Weights of a small GPT-style language model, trained from scratch on English Wikipedia: learned positions.
Each number is 128 + 24 x the weight over its row's rms, rounded and kept within 0 to 255. Layers, rows and columns count from 0. Numbers have three digits each. The size before them is the row's rms in percent of the matrix's.

# layer 6 MLP up, 1536x256, rms 0.0596, rows 104-158, columns 128-255
107:110156147146134146100109146102121099117134094175144151093103113153102092122157150090139073134116162103131147126095126102099145117130142136084129137152143113095166133163088177156074116163108133113149122095119117142098131075094128121089165114149130134147138109139141167118094095140130116093143177176168099172069146133139103148113092139149094095109119159131160129142158140131174119125108
097:141097085088144136127132142157100135079107081123116099151161146136119149180134138138132125136108135106168107148125144094157108114125122105133146140155086097105177166143115158143113131131116126163128112109130094173146096087126128101130140137129135063106128137143154069113146125110129180139092129104164160139104112115162153126118107159126113143093160155077108124159122144170132117176133
097:176133137111126119120138138137127132135103151101130143148124192166147131080086132095144100126104077106135093091101122093149139128114118109152108125094123143114101176111120095094131137116098091097100122131161173140127130133144126126131169090092109125167082134153087170121114156132094136114126140172086104166131148153096121111137128129113140105112123165125153170091132149138116098127147
103:095111103116175106119128153065166095085134116137121155126110131130115095132102121154148175139103089129120165147121099149100111115119142067121095153084083138134095107132130117147067149121131132155110153141149142156147121123145129161143106173131124126161164125119167105140119127125131144203089137139132151148108124102159083136127126128093099128176148084118119082124176126130164164118121
100:139101155153109139127108139120148113091108118128136162093138161133105140134182119114104142130155125117112107101131071138087098101106084118098158146106125115111135140164092116165129136096111131129167151108112129133147137091100129101142105111161103142167150106162081160116073126102133118194104146153127127143162144111105133139135087134133139139084167084158124144064130107156088115149119
099:135111092109128150105137131157106096079096109118102109138128122118118134117135115093115146132131181113122142123127120124147121122102126135130152082149125088154120136126100112162104132100159110158113121150167123122097179126116145176116131134128129114170130185072055140135103101115117132104180132098104119108130112113172163154107117112140163134120133138128141145129156112134120130148128
107:105116146109121167117098117098104154072128116137068111115145145108098173122138115149141144102127143128139153118154153137158128103127096158105134132141126091127138107161155140129134136127116115165115148119154116141110126117096161106117134085172114145144096103108122097192128125131115136131121084152113088088135154150108175158121079122129141088162170128122105139066139147136110112127148
100:124141146101115161122129109080119127131132114158134125111135155133103112133154113100065154128136136146115131107115142113111155143169143124089148102143141125153122065139118137081129148128148086146131112124155122121129085106121101130081143118148133091175124086112147166142154161126137121141168130122135148155118108092117117124089172129122120119181137097109117106107090096201136172168155
102:126123090106116138097123112124175082112097173134169099169135108100096123146131104142114123088125139175127125119116103151118140128123116118097103158071075118157097131124109129131166150115118116142151136135113107126109136160101138175103114122162157147180091109141144126128085162129091131127146092117119158127149106134097148156159121180120134126111165126160110159157107134140113140086145
111:087099160115195115140131148117139096106109106160119141104121140121117108153099140138128137103109103130103152164113151097150167124132079100128112129148184165132122164129121170163092112116131136102114116112133127135102092121122116091137097124100128161098109179133130143125086143109145173162135101108141131116116150164080129133160134153137166159110171109101106154140114177147087133154106
099:132109098119137147111115083112100147141121139142149134161148118159165139123172140117110129107083165171102126109124115107131152135117119119188121130128111142122148097132121166133109126105104126049127149166147148118141137194098123159078103117133126126164102129123104155127117148152160143105124094121121142125114172152099121093143149164147125128101150146131123166143071125161095107109138
099:124150166156183109120118098134131124113127151079107140159098137117117119156153129139115140128108174140104115137081133110123131144161122095115096121104140175163097115088127127151113073144164151151093135139118173139109125117169155149129141164115136153135130137144113156146095125132141138114094115120122111107156147151074180152085131136145143133121117067085131126110129159153117150137183
102:112146101153132109128142129150122127096104127092126150121092106143119120148137156103099136055128132117106092133131102100138106091134115089144115119150127081108118139100090152133097112101107132095102101124120115109094084115128174137123147106152165135110146145173149104145136143104122103151122113112167135125131140119132143129150143102123129122115174167147124135115139132141123142142151
096:143158122142138139132154119144161119144099125095106139100147114115060120125135132163136127156116134095171135129112113136146092163139133084092108097081152101093096138132158136139148149134144113157150148168114154134172105121158126095183130110101104137127156106093124111130136134126089127136129126115122120143147157129127093094161100155111140109145123105119142162061138106097114161068109
098:189146107113145153137124182117142128103105130147098158121150142122109111119101119123126121137132133148115146130119134110078136178132090109105123130098077129117114158136129155092123138171107128128145130129163105175106096113110137134145101215144138132095128125105110107133109109129137115119126157138167114143113157105140158127077130109104092140161126171118110112088143187138155134136138
097:091117133128118148150135109143157127137114085131145115117106100142118132199115182158177111120123115109100193159114156159159138122120122086114091113128118123100133172109135128139129155119173155131103141176137165111087136125153120161081112141135102108132151143132126118135126107144088106115097153120117114146135114144135140172125115147096117080141166172099111114136136105103094182097182
099:180164118115104141109100158127136134148078093180145131125144149104110079129122118161140146098167107120107082097139107111124122086143135156143132126133152122120132137091121171154143142142111089111094136127151133131119132139123113128082157119103112107112128156130133126151131150128122078160101116131105127102127154148129131115173154103144120105138159151181136134118160111118146132156087
101:144150123136117176110102134136147083103096110142146114126122131081123146179149135113132107143165092053129114136132104162119130162131074098143149120092120115145182133109098128134123137153124132088089153151094140134156105140137129112136106146150094213132128097142093150147115169120114132113104131143118112125152125130159109136115118131132135126094125158174123106104141146148122155153154
102:158124114102119117133149164128141157166108124131096140124143145115157176121128103174120078087138153122107133192146155120068121119091110104149136124135128167132150163150123153103157134133165120111158149092116168121126112137152163142157149112151125114096094131095126122126104143108126102135154139176169097126164088154100145140095097110081098156109130108115132130145135139150126097167106
106:129147073095128159159085116113140113166117091103113169150087102100117075137114148125110114116153151122137125159088103128127133144135135112159134151151161135091151134129060133128134133148109149132115148103111122153120183107138125123108150088090162140125119123141134134119124115130121151114190103127139090100087163120124065114135181116135131148145102123141125127112116109136121110120128
103:143118104137105136153089094130094104140124135136152184142148126123112164133125124150092150129125113118116122178071155105083126137094115109128119109153141198141200136109120082120117124135129138128174108113091163128098135115157136147162115137093119150136116128108126154120121163121134121146152166130148150119098135105127125122110124140135154127132133128191122149102125109152153118122105
092:112146093151141105119125138091125138084137134115115152141113137114133124129172100108189093144172118073110110178173142086128124124159129145158111125166088139143159139123123109142137087106167116135139150109096137154079136149094149133157157147116150117124118137106131141142133131113180150138125111130098150138122112072099149141139100161143138143118156131120135138136139133146139107090157
088:123180125167143125162130081110118139148096109142097139153107099170097130152156068166125147106115114127163122153153155147141124104092123107112116139137111145122116107132143125152144176100087109116113113133103117153151172150130147128121121126143194130106145133160136114165102143120081134089122121091114148133125130137142127112112114120155132164127103113180149126135121106090099154118113
097:116158103118162145096117119131099138103104152141107156124135157130135122082139156099163154131129082139097141118166137135150150165130127146144119136129109076141100091122138138149155137132186104157144111128119129096132141100126124099130115097143111123142160132124093120104134138125074110092119109152108141123123135126094137124176127107174110118139138101139115130077147143151097107116181
104:138139132138088127184142112060137142122134084075132124122096156119087108151120156169134127093139094139116160124174107123136185100112149142095145104123113106122157152083146134117148147126127186111115127134136124148124146113126137142180166131126156090094113144111180101132121157108153125110110120155140118135160096121114155139120126143094170117107073119113124113104120086133115152153125
095:130185115147147131092104116123132119143135113141116146142099098116110158106142117074129136158150132136098107158147126141166144101138133123148070132111110123126145079128096132118113159122117142175111140133127128116112115126134144157142133212132178149135145148143075108143127092140137162140091124107122136122103129131088118106163104140133192127152068177109134110110124130148162163137129
100:124112133103152107129163131111149138162113152150119175120080117141122147163092173174122092120117106124127134082117108101074139167150113141116106115130174139140135140136116114135120130110138101140055134123162155119131153110084085082089154109145119117091134123099128136130134169119115115126155154132128124128184142118131129114130131111151109095135133112070160165121139154131141145108149
100:186103134120088150153082167125111136120126174116140132168120160128136154123140116139108094086098090105153180131131124121100119130085126132114128137126128153172140139134143114179144175143148122120123126125145167105164145143126161091098148135100128165123151136139131102148134118136065127159157122123125129148126138107084074120123127111101089129100121142083151147125139162103098121144151
092:127123116135160092119107134103114102167159111111150107112125142130145133111131107109155141122092137109152124135110123123148122156128123162076121159133105139126148103178136147145128158104138178135104127163159124110153092096151133121129123126134097108131129107117159165128127151101139155109152101127111162145097150151099131144147150137124138147184177123110124162170118136124123126129148
098:142130143136147124120079156132110119137126151139102122111139159131104126139133135089176133130133171131147111127134133100132155089122123091106136140115165127093154120136120142095141112186072141136101154114120104102116120123115098182082104110138126161195130125103084073158136139135136162160104113100162123142117134122156104135115163151152163152085137134125102117158128117155063159153095
099:173145087105113084119088149141144121154132115128136141105127152098100150152113111085125155121097123131126117166129138144132132123113128117100117094096071122123113102174130088145191117105147144133168115144098151103173152135129116113134130097153144099137146175118122150123122164161168129138077123069124116095116150168118149083157154159150133114119123141121169141121096131119116154126109
103:125113125141139134130083158099149076155116106125147149149151149109078134146136139102131156161138169134114151140118087132145101143133111137118146127122116165149149132132134069147124114121096163150136089144124130116185104110092131130167117127108095153125116143160127114122193188114128132145119141116122124147176143137128109187112140121124149132166198129141099161145175133158112145137135
101:147111176193120135135122110122120135154117174127141126139152126179106108125119148139132085135137172123112161129106131138138102123095095095165146122140101138136135163073096109100128178123110124109136130159130135170110126123090137098118130113136148135168100155154093141078155141124143137110156135129057150131108095145135125141110119118164130116153142124129125136137116140125102122122121
100:088114141143125131083138133154066135071111124166119124148111085093144164134154115107131128158108104151157157140138142126157141115150128121085140151156092132125148148145150129105134131135152120146090104184129157132153116135127152093101145115115126115119108111145105144129134145119115131105195143166138094110126146133160143153109080147155146117143142130096126104127112122164096171116156
101:151131128103138102152124118113133122153101092140169172163092130072124152129121116129104112113103140086147131177161150137098143130127126120093126091145164127129153163131103085100169099108103129146148169105129161106118094129122097145133143125109120130137152110113164149073106155086163115108101137118124089140120134116095121149126132166146110139126087099100164134129122165130085051183109
100:153119141133147128145171159144124174138131108145102147112090139154074137114105118114148154165150111136132121148132135117165129132155147096149189144131128130150113124107131110111096144102093115145118105104131154091118132144125122139115173129097130144161167149121112100119119147082138115106089132136137107129161068145106118139134162116109135110121104127152138126137126134150137136125126
101:121069131140123112106079097088143156151100160134139125150164153146103135150142141099154163129126159120135175118108115094119149121133164082131155115132147146139138109121155105081121118160112155116159110146129161128170110092155128125166142131179104126210111120086099112131085133116124148126112146112116134115122147143113141158132151169108150114125105118105135153170175115125137117118121
102:128121164164122105138133130126177139105118173125158143125116136112090149145128198107113139098133144132149146134105101112097145138129154120101087139173070154121127110108131138155084141094152159158167115140081143138147162148124146129158106110151091143113103087124122142169124112118097107161134120130136135152154103140137129131150147127069182085119096114102162116106113125144154125119103
100:118132121152117136105116145106121125120132118102181112127114131115104119121130110143132143091095118118156119128119178141137115085099161106130132174147128143103100104119178120125092110121101149113155110158152125133121128132126177129148132140152154110124119148150109125163137143177122136180140112073086143119136063123138102132116140086122128119147163117112147124130095088151185125127125
101:153098142142167114132105159138113108113094072154129115146135122149128115115135095140115117148118128146143134128129144090168095062131105153085090147166095152106127124128106149148098162168103112137162118157165153134115140177133130131143119092109118114093108139142159145123101134117111099116082149108090157122135125109112174136160164148093167125114108139105139168096153100131142154153121
098:116150136098120143121129121137115166138130154090087166113104098119148113109145109109105139128123143188121116140143108130126139101110149072123086121161130137154139093150159119101118148120103083135101123097150138142129133110140110180122129124133071156097150142162142120117170089167124099117104117138125142113070121105123116119124157103108185102121093133143137122098152114089108110133109
095:154137127131111128125137110141112074117127112125117134141162164141144118136114110128124151119072135081154119120090137099164146137140139126123148147133140154129114148115131144130120082113142133175160120130153139142109154094167166152101104127132118090168097149136112107128103144091098148076114177138123086095120143114131152156175170130153117108124123125112123108138076162159111137107134
105:114134089122146168119156170082143112113092110118120119093143134155109158151165127130133083150105132115163100132122127093121098171062119163150104128135161174123123128127095155087111132158117114088159140116144163143183128110094148158134133117147124148159135143112134104165096149141114166122137127127110105130098150126075135103130130075161117131139085118118129095113115096161126115146141
103:122112119118127089103114160112118127110117125144071130145140136116147126121152114174169123099161071118067113154165137095158142074092117118074146145107129132121122140151146083137121155161137088116124108172133095090095125096133131143098105141138111129123136131137170128124103128152127115198097141148152149164157125120173124111130142182194099108126156151119130075088161121130160096121128
102:164118120097141122177096135152108099145099111107122126132104115090099125106089147097106143151133131141132147133155168128151138106105157123108113102149101136132153100131094139113096129162109097092177132131092108121157088153110150137130137139134150156105115134117121115113126120143150103142166114161124130122175146102078130109178183119128109120115130167116139148078119134113121165131105
105:143129161104168101126127141135108111118147146161122144165132123108134157110127112154134094150115121133155125133122177129112083109106161116121160154133116124155140121129142109135147112115103096159143082159196140110204176131144170128123105131095105122171075112118124137135147135114135137135119123093116163151151120127099102143127094124080114117084105116111181144091137151096090099108159
097:119069128119102136083146115124148114132135123138134116125138159104110150117110091158133166109096143130111106160140142130089173133155146090132116136064140099102140117098091128124099118169124115128178148112141137163176127107100127136109136133161098175140135134102131145128116130107126162141116117106138112141147136139109135128156142127102152154148141102132142085079163126110143127091138
102:130099093141109150121135116140091165138141110150143100140156091115116060140130152161116145116067133094115144143120130106130123097173130119147143099120121109171131117124150115157116116130075158155166132142130187092117134133148135131089102103126107123089122088095151118100129148154109131147155126110159110184113110107097122143146125134149049136116095162131118166151086123138129159139139
099:108142125113137124113113115145168125151113144114103158104133080145142130159124122138072110117144093058109165088079116102107124108108165130085157166112142132133152151152126121146145131106121089129112131137177148146178145159173122163122134069117134099138105163154126124151189182105136154129149094110123108123124117144098140131106145117113081124077133166111145110131105136132137141141152
099:136152120119123152132172094124140105156129150074171136140098087111138115175126157116115174067146139113145110121123097146102121136183125115085126122127069138150091141135125142174143157097118106146107137102135171146097088145139129118121133087113111121121149133121114113161123140146113159127129153162156121163116117106111119110119093150109224127123136165095113147133113161120120132156140
095:153136105170127078102140148154125128083119091101130135148119121108088131178155083107142159138130140175092142103084177134099108090120107109137135117110160143136122137095131166099116141131164124124168119158117109081101105130129113125160154116132159136102134154149108149139133099113151104090125162106152115156132082157097111135156139137104155150128104130190079161145154129140127155101144
102:150105125169090124136164122106168105094201145138131149140130124172107101118132118105092105184106119157106143132144125134090100112094132127114146139128131117163145122140156167116119119098139147137091087150153097130145136138116129114132098109127085112076102106084151158117122140139133104159136151112150114120111126157136118148088100146152110123067132168144120141130146114146077144106145
102:116160126152122147145137114112159139087146151109165164165104129148084149137120105157102123120133117148098169142116158108155146134122108115159073094133142155140141103104119149116132099123134111093138135112119161167112151126104127094064143173125136141128158158142102178091092140167127110146166137142099140125107154107090133123129101090097157145128153095129108161199112141096132115128119
102:185095095153109102119138108121176116101128144128140143063144128154121142122152146082163119119147160134107148138161162147131079109114120114120126130153141146141135114106154150132148162137143094149123124126128133128128125106147097109128087168092130083162119102148130171097125170108119073122126108150107168102102131116081179110120154130108147117112128136118125168142160118154151092119162
098:172116160090142135124111131110098108133143098158140134133113153084158122108139062131160094114126140163150161098116128181117113177114117125131153126089184139148144107128141119142123106153144141140146153140150138157111079112089114131133190142147125158084110115133119141123157098077134129123156097084128088085122143106091104109127107133098159159119122162163139139130102143127094126146116
# layer 6 MLP down (transposed), 1536x256, rms 0.0151, rows 104-157, columns 128-255
115:117156106133137153151090141154132125118075133116139114127133152074117144082109079118176143125157119113116115140117132132124156150108089157146126127138148119105122107157108107122149165145118118153112138138121092099117114114123136123187110168130122139104102168101130096095166096146071163155141080113105142131154176180129109134162127168114133158159125118136120114126146135106155132151161
095:144156137091142129122165127159152142147132137156110153136134097150127166125135119136150163133123120169133103095140107135055118148151126113124113123133156153153100105138150114130129143141100095103093088141108174101096141110165112132120117098144100129109112105083098118112138159109095177099148101163091154091130144114107131093179154100083110151122139084178170122105125126123104177109146
092:121125094145143102112115162105107149117107126099148165131088102121161166113164144081114143173097149098159120121104123079111105146133164115114149142135121126125139088116149191110135122109173097147113127129109147143102106142128113130134135125181177129132127178111161094165137105108125141131103137153129122129092110096148162169134130136132145150147123131105118130152129159136141114173086
101:137123127131124147091126165157113113097131098132184136102132100136130104133184120163134136125131108138124132100152136123133109163130103112119127144149160151120132172116138133063157115131160123138116077113155094130121194105097096113198167144139117093102124147137135099160179157156098095146153135111127121135112113127151136169102156130126113118127150151107139150092099134145135106173111
094:133164142145136107126079121131125134118122124087144111193117099170137130101127137161102121119091114175136169127143165161127116152103137157113113141105092106164122118080111134104134118185119152146072106118162081131143115099116094136116113140105166130125064152102102093145144121086161117122134095157137136098154124164138143132105138116108135101129121143086107115154122146144144147120153
098:140168102154132141133075121140149098105122122157163159089137112124122107094142103136118108158124118107101134131114143166143140121129117163133145107086175091106153139137135141094089123127137162158136127100095130120143165140161124129127144160117169175141141138088139129143097118157129116134155136148099142157101125108126126095131111152148165148117140164077095132154143107083176115145087
102:147130131104088121157106113126095137142142127122147126109159118098163135070131120111102128139066124133098170153099123102152147103100136116122156104127149123176143096107114107139133123139142137138162128130148126096170127133141116164116157112188127118143117087127090117131131144099133063128124158134123130151147120157117111152135141163126189113134119071108120111144145119151178170129141
104:169108137127162079086182111138126140119128122080087092097141126114160141105113169150092173119113122128113102080131129119104133159157137158141092144141085085124121125147137123113137120148116131125163161120147157098096130184166161123109157134114149132076106137122150109131159145128135156126135145164153146100161117097135135129131123122072125114136116115103105139134136148086119122144090
105:158145158123131075131137123171079143113145135131119156098125150118179104173123098130126098163184141131116104131157087107105165157136134129165133149143173119084095142136136137166146128114130129141072146149143163091090120110170116130150142158134095104128164114123132158089153121125083144139056143121132176128116159099133128092112107120124153108093077106081147146148114139136133143150122
110:128124107145148137116125127139172173116129119130124165106128099162148127105137098123135126131140128167142129066198121180166157143152146114136140153120106098109114173100154100125084138105083163146142152083088135127162122118102118120145172140129144107124131114094113149140172125154152132087134144135144126091108123124124128089115143150115101136125091105153171109110100116089149133158158
103:137099167104152139127106143173132078093119124113145130129122113159119115137111127174095138143189132087114122144144098109091110139134132122098101113106134166143175141113162096123169144146165159128136098135121168121105144089162113122089175118155068123114143168088112108135149129111097121109115165167152098133147113151140110147113085103134095139165143155091165120096138091104108118103115
100:140100125124133132099152149143146125112152109150139121129136112128099149093120142126136131146140148128142111107158148124151083105064117159120155117190125093122140178136089126093140123127133120129140158137158083105149125112101148104148131090151151151151141106115147123089148092120099100149115137091157130130131097132159115159081139158099102086169118165137094098097160139138148128139111
107:103133101115149146140113106080100141146169108138099099106096131157111157147133123150078113141146090164124161137101086171157126150126109130111119118135154131127123109141122136107121143102103160134098196122167116123144100095147121189140141146133145112137128100122097156138121130113137099062105124144138104107130123150145135089127127102089175183124103147154088118172126148146139107129116
092:086101127125139140090154132138132109134100127151144086157134103144168145126115110090122103120137167110108070116138161155085135093072136124148145173151103132144101155129082130141145090139138147072110083109114141111123148139094150150077132143142164116164123129121129156153072118152160162104157145171152124102132148184167100086115133135145116127092147131169107131121119155133144101145103
104:099095119162139167148111161130145133149140125136134130118162142132145120157140135138111144129157160120102138166114069097111105139140125158115131124109181137152161106139144111138115102136144168165123166101107144143140149101115161131091119129122149119123137118106087114138146129118128105132112144113107117105130118141161139145134110168125143165105136123143107196109130083121170158093081
093:190112126120172125150118127108078136164136149112140143146110094114102105113142146133114145160114142156120133134098124133097163126100121157156125081178101145190092144108177086126131170130132096108130136149129146143153083123125123115125148097136091149154101105122122134140154141124111116064142137144136157139133128133143067167146099121125133101186128145124162118120137055155106073151118
091:122121118118137126112132162127140137116120145066097125158119121142147137132118087138099121151120155160137194127138117115115104154132130175075119115139144153112105131184161154123131089115107114166160129100125129142115133143074140119145114154154132112142120107140103126131125155130118121129137125092115131149147123135166164141108111118124154150161105057122155146108102163135088117106108
099:103104131118117093149161123139138172154163121104110116152115107155153115112087112118115137135135110175117150086171160132121120097154115118113096158154140117139088156153139147127114129123177109179136132130132130128130166102107124158155121101153164133129108158043146114152133110086135170099128136152176104108117132124154162097161158131113124125139141099120157161094110143116127178151143
099:155154086072144153112166132135105104120130132163125078092143151120142125137139146101125143115164163120161178163105128098143107118140090164157148160140140133107127140118128118114118105151109107133128129127128118152147127111070117135100146135150108095152201133117149143089127099115088146146111114120117112124135124153133132187145130107108156150088117181149130127115117134092136090136084
108:114118121135118109125102161098131143135174158149142115122134130145153157113100095086131113103165104112146141096120060103149135114127120162129125183096140123127153135160194123126118172100114131069098152144165134136200159151125114157135168130117091127143154098116160106174133122107140129138108158147111147159138114173117141108094138166112100140106119110121116127121152143102145139163120
101:119117156071191149137143098146117132175110175092104104156099104129121127123109133128172138150070074113115085134157131155112142117139144083125125118117138090109094139103131095122087129132137165131136153151156120130105108138154111116162124117128149103142141153111120129128120149132093135120080114163136133127086121159152100148146081143127148149171191104109158112161168172122100135100165
095:110115079138116112160120135129076106126121119128113140151123132101135114077131159132137151085129161163113124070150106099168139144097132110144125118183088125169126097116111104125104159168140108085103146098123125130167112097159132119128122097162128131137170146105125146122116121181112162135093139155086154136142150101126111094090160115117152098127095175150125117086089090123142088151115
086:153118107100082132122184158126175125095100082147141105095132188113176115106133120150140110123159138130100164102115124151098094107138121161156138146123135131112149118133095129079130125102140094140171175134133175109065112102135108129108120160165105150147079123126120092074127107161166098141141125124090112129107139076136138153125132121117134111119140168131112113115121125128125140138151
094:126098130125109108155131107123138140128122136137146160114171129083115094123098107144151101106146159109118093124129130107135120124103103139112108129141150150094157107155193140137129076094127112087160120156109164108117152167155132163115135132172119121170101140166147114157144107106152121186128131136151118141120071098137114162101100121111153148145101148137129151080153114150139119167102
102:151143120096159134132101203134103161137139152128131128089115119154124155061129078123131168138111148135133117066116148116179144087120172167156129134126115088162106107098157120108144158143123089133109098135114159114153112177145180108099115087148113172155105111143136123149129139150161135141113116112079117113169170150082141122115119125154143156106124108171155131090075136147115141138110
097:141130115121117143104131138098126129086111129124164119145107156132141136107135137135089152108153147139101116157124108089091097124138111090156158103134112132176129138124113147181149139183098101092162121135139110137114183119143128161130119056182104132120130096132132108108116141170118139167157112135149134151105151118176133127144114074170090121123146116112117091123104138086097157107108
101:123121094140135109085144104118142123104121156146101080101124114134134153119149115133121119136161123141111100136172149132119140111152131103117141162123141141143095092134130112121130119143165127097161166135093096131102170194139167147142098115136122146103096096169146141154140098127130144165118137140157112090095123115141076086123129115107132112105097147120153166163152149152156148119116
104:056127098093126132145151148117138090134134104108146119115158115117160137088102148090155116115140127134151106133148083093156111160116100145130165155136173140108103150154115076100164143110092152118192123141113109074144129098146123168097096125165152148148123160138097090127108150131112156104136151142112158112153133143174131126145146147148109156123116117123132111109104148101126105140110
100:113114166117121124144165127137136150139102151118114096144157119190114136092143090174164067146136128152124114172093144138104140122121139099154135125121147146147127093069194138125149142122141097099121129110156132129094151147110146121128098125117131155153139157154093090114118144136129158181102107138112117103126120127140113159113120081115104146070116140151124099077126120122143118104136
099:128153110126092134163105120104185136129139107146110099151104120109123190114181144085111096148132129092101120168138076118116118134138137149116112132148123082161096119132131122161111165081151107116102107126140114089151147150151164134143144133124157134097113124162179161151123120129137120130156152103096146120077111092105096092141166153159092144144154112125118154122117174108137141138106
101:123138156109119097141155156098144157146138124120145102119121105097152129134161099082134129149125111144136107123144139138148107150085140160122154143127112084166109154115076185135087155129108099141150170147124086158167125116139132159079137182109118117187079134152123152155151118110126112128145130116108149137117173141116128152133197145116117127168172145107133115093114127121122112153135
100:144124158113123157125130098154107149127122184144074129124136108155126136086117120124162112113111134136113122135108119133157124136153168123153108121125157142124098121097178130095097144139119135090109105097143136145128149151152099125106106162109121135178103114166074152139126114163132119122080126123115152111173129125100124118107152155132160150118108119126139112060145138140152114170164
095:128143106136153110140128130114153142132097121073114099144128098099191126136103111140096150098107122122114124111130117176167096142167118142126131155100119133108125097133132119180180106159122132112144146123135122087094098106123136138114089095147162138143132103114130098156085111130100104163089135115124091122117149179135172135156122166110077144142125159155137120127141122152179148153160
096:181102122123121113154124136129127124144132132116087155133148145097109133134160143124112184126167118121076078100134138154112149080111153146139103087129135113134111121143150142137120135108125121152154162110101089146133145160092121145099138149147138155112088085147138151111125105135107086099063133069127094165132115129132108088140150172157123129123076158113087121131178091138146092122125
104:114124170121140132082116093105106107122128116101132121138159148126128159127138157106117137139114134145126157109140132122127101101192114136108109132096144124105136154104147140123153084096175135120147106107147125162149119122109147120181150129128169123115147085115100103136133127147147096156109097154133174135101109139146194153149132140098132187143133165175113114104141108120099103161128
092:134117134121098111128139153139130164106139118150128140117139114112148146134143156119134096085115135124136144159084095117167123089081112121111110136127143129111091075139112122155163096155147130093157117141145142129129130141107120081152124098129128103117113168126141149105121168106122089138126108114138146113162143092091178135133093130137172110121104147150145139120107118210160165151145
106:161149133118129102121124127137129136125162141175185122140115157106121093101123088136092141120104156121096153130174065117160105127117141149134132155105120115146103077154107152165108139115135088141116173138129136091160153146119143102121146103087140093101115115110118144162150110108122078098095135146156091112137178137164104114156145145139117112170115125124103082091117163168114170109110
107:116103111109113123117167131154188187143125150123131190105145165147121127085152079130141124106135119140099146137131124163178135173097144119136138144127142114091166144106117140104160129133121143116118123112146098154077122139126134153138117119153116097082105135104167154100114135118140162087150093123138106126129168112139154114106085094109100146154173118108125179146150160117147129138126
099:155134150130120070147167113134124114153118115087128160145147162113182159140079132136158133137180146127062122091113111102102148157152133166163125104129095124138120158095104092138166146141129147131166154080073128130105107127132125118122111103106095102104155105134128102099124107165155134136106144132155090112095122127123111085132132120152102094131127122146113147119142146119109085145164
097:091118119125111132157133173146121165092129100122110139135137119125141122164124154118164104137136092138093149128161134173104101078136123143160144132138149080139133136123131140132109152105154108169120146116061109155121137114103121124131120126115145098146116133096081100123131117103125113124201130136110143148171111144135102138149110119124146149181136098121131117143151180142170126166140
091:125103135103126138093154125123163129088151113140141138144163158184109114152072105136108134129136127153117134142159088115146120158136115155136145128109137122135124115097125147092092102128119142135152092116177134142111119123111110102113130094110157135146101110133155114122099120119145192116107164145158099136110139193115158136141124163123113098149126129122137105109145122106081118121130
095:129152120110114161123105168099096165166127163131141121128096117113114166108101122127104103124111102163139179144137143132127151108124162139096112179118136097103144125114156148107088125098134082139092129150150118155125106146155110115124157085132092105122152094188125151149154151132157140153148109120148127154126115077160093174150103109088163105144137141145128117168151083155092095087159
102:139150097138139078177159102138131123104172134155132137116129129118113140124135115130092146099139140138117185148090066145151131111128138077114112115094119147120148129109126105135090101127138194136126149127139104141108144176134119115133137134097115153123106150134098169108183160114151093121126165130143088120145098135124131137123140159078111130161115151121136081106160140131142166103119
102:159130124134140137120137149120128129117130086138147140096106155148094167097121118157145178109116142107138161151159123096153134146106135110156128096097145155150119104123137142124122073146133140155137079105152131170118139163127176131110133084128112080132117101116155111116133173122110129088137118110112123141140138143111134140138093102115146089168152125119148128170136111182098146089127
111:113093113142115129118137118145110096099119109156122124121128120133162177123170178162146168153116138104138115106126157124131163103138136197144112126158161090160109122119106122135146130144094144102125130141123136096143160118165132074146149115116124155117150104133077169110115146156111087131125148113124166153114089146144114157147171138095144152127094138199124173164149133146089094122125
105:105126121171119120087095130134138145158141120100159157141111074142128101120121166146143105143116134132111092112130115074127127138115143136123144123120116157095135137183133126109108121105124128110135139100116176163154108146109169154123127100141119150129134148137135101074107072162134095133123202160089087158125103104122116159150065135131157131103168113149112065148159093132144108138115
098:135160132153137114174158151151093158124105114126138117190118124145143096120139161106135096156125125074107102134110122103149139137104116156119103158131123154151136139131121140086105102139165109104086150145131112145160090103137145137081163080064141143120155142138110086135127069135125099153112124121155144147093146120124148145100143131142067118105143125145102137112138152156133143153135
109:140164149130094121113125134095180121123133134116107119170119120111125153092152133128115101148118135160144148116127160112097110143105144142139091141093172126106149127113169141099116109082173125139066100114115119124135151158117130118112131151071144149080117158131122135160120089135110144136099104124169166125177121116127132100140141072145202152102154092110105110097092150113152139097134
101:098099153153131147099129149162142114108119118119158119137122111093094149136138142119148168125140131111137118101156130168104148147146066134116098140107087114162077119099120121129164125132145130156120084088151081162097129134105073109132141157148157127129126131136111127124150167149149137151136140106080138147116148138102146111142111182100133123120125094145147126130110124083123134160118
090:114157141155151092119104127150127139120139124185115125097129167152113126110133122125134101143165145098135139147125142130128124114139122150130136071113189114112161146079120163133149137133129138145076132127099123165132159118123131115128124159110170170125104137125149153087114110107091064131074075099132125115116151160149111121117121126131083129131141125131131124131124126125128129149112
100:124120153034140209135118158125132121138133147171156127149133123140122157122106143144122120110144161165151098139138101113129115088136126107101119120174086158112143127146153102147149156126101112143136133132134129129138141210129146119142111140147111109147131100120190141116111135103093112149086158149136112150095124147136129115138127121144104097152135108095166122115108122111118125164114
104:128145135145146081115117095179148179108105086108129141079097157118097148122150109106113143078104141107124113132157090129160155128162108093138164167150114101142087144146113095156114123148120107136162106148081136125097130135132132147121131130144105128177130080184134135136120130141168159194144113142148097114093160123115161084132111127129113134119121132108089115128092146129134103114144
097:190101095105110118103154123180102082130131104152117117149123131112169122148098167108123137094092118145089138111120121137122122172156123141079140145100162094113130145116127184124152151091124107147102125106127116109085110165098162163139130094094154111125075073077098107168112113125138119099160107136103133112119114146157125143137164177148088077135157115149157123052137138134156137142154
103:085136124080088166165108111085112161130127115107139119128085116107167079175138155118133119119127145156131091174134111161102126111152115117130116144185100128129138147133167088086122129114144153107078147110146125113103128114106082124123146089165139116096147100135132148123077140160124139141164125140161123073150107123161129124149151108148100137100122142127112089132131158093126138127131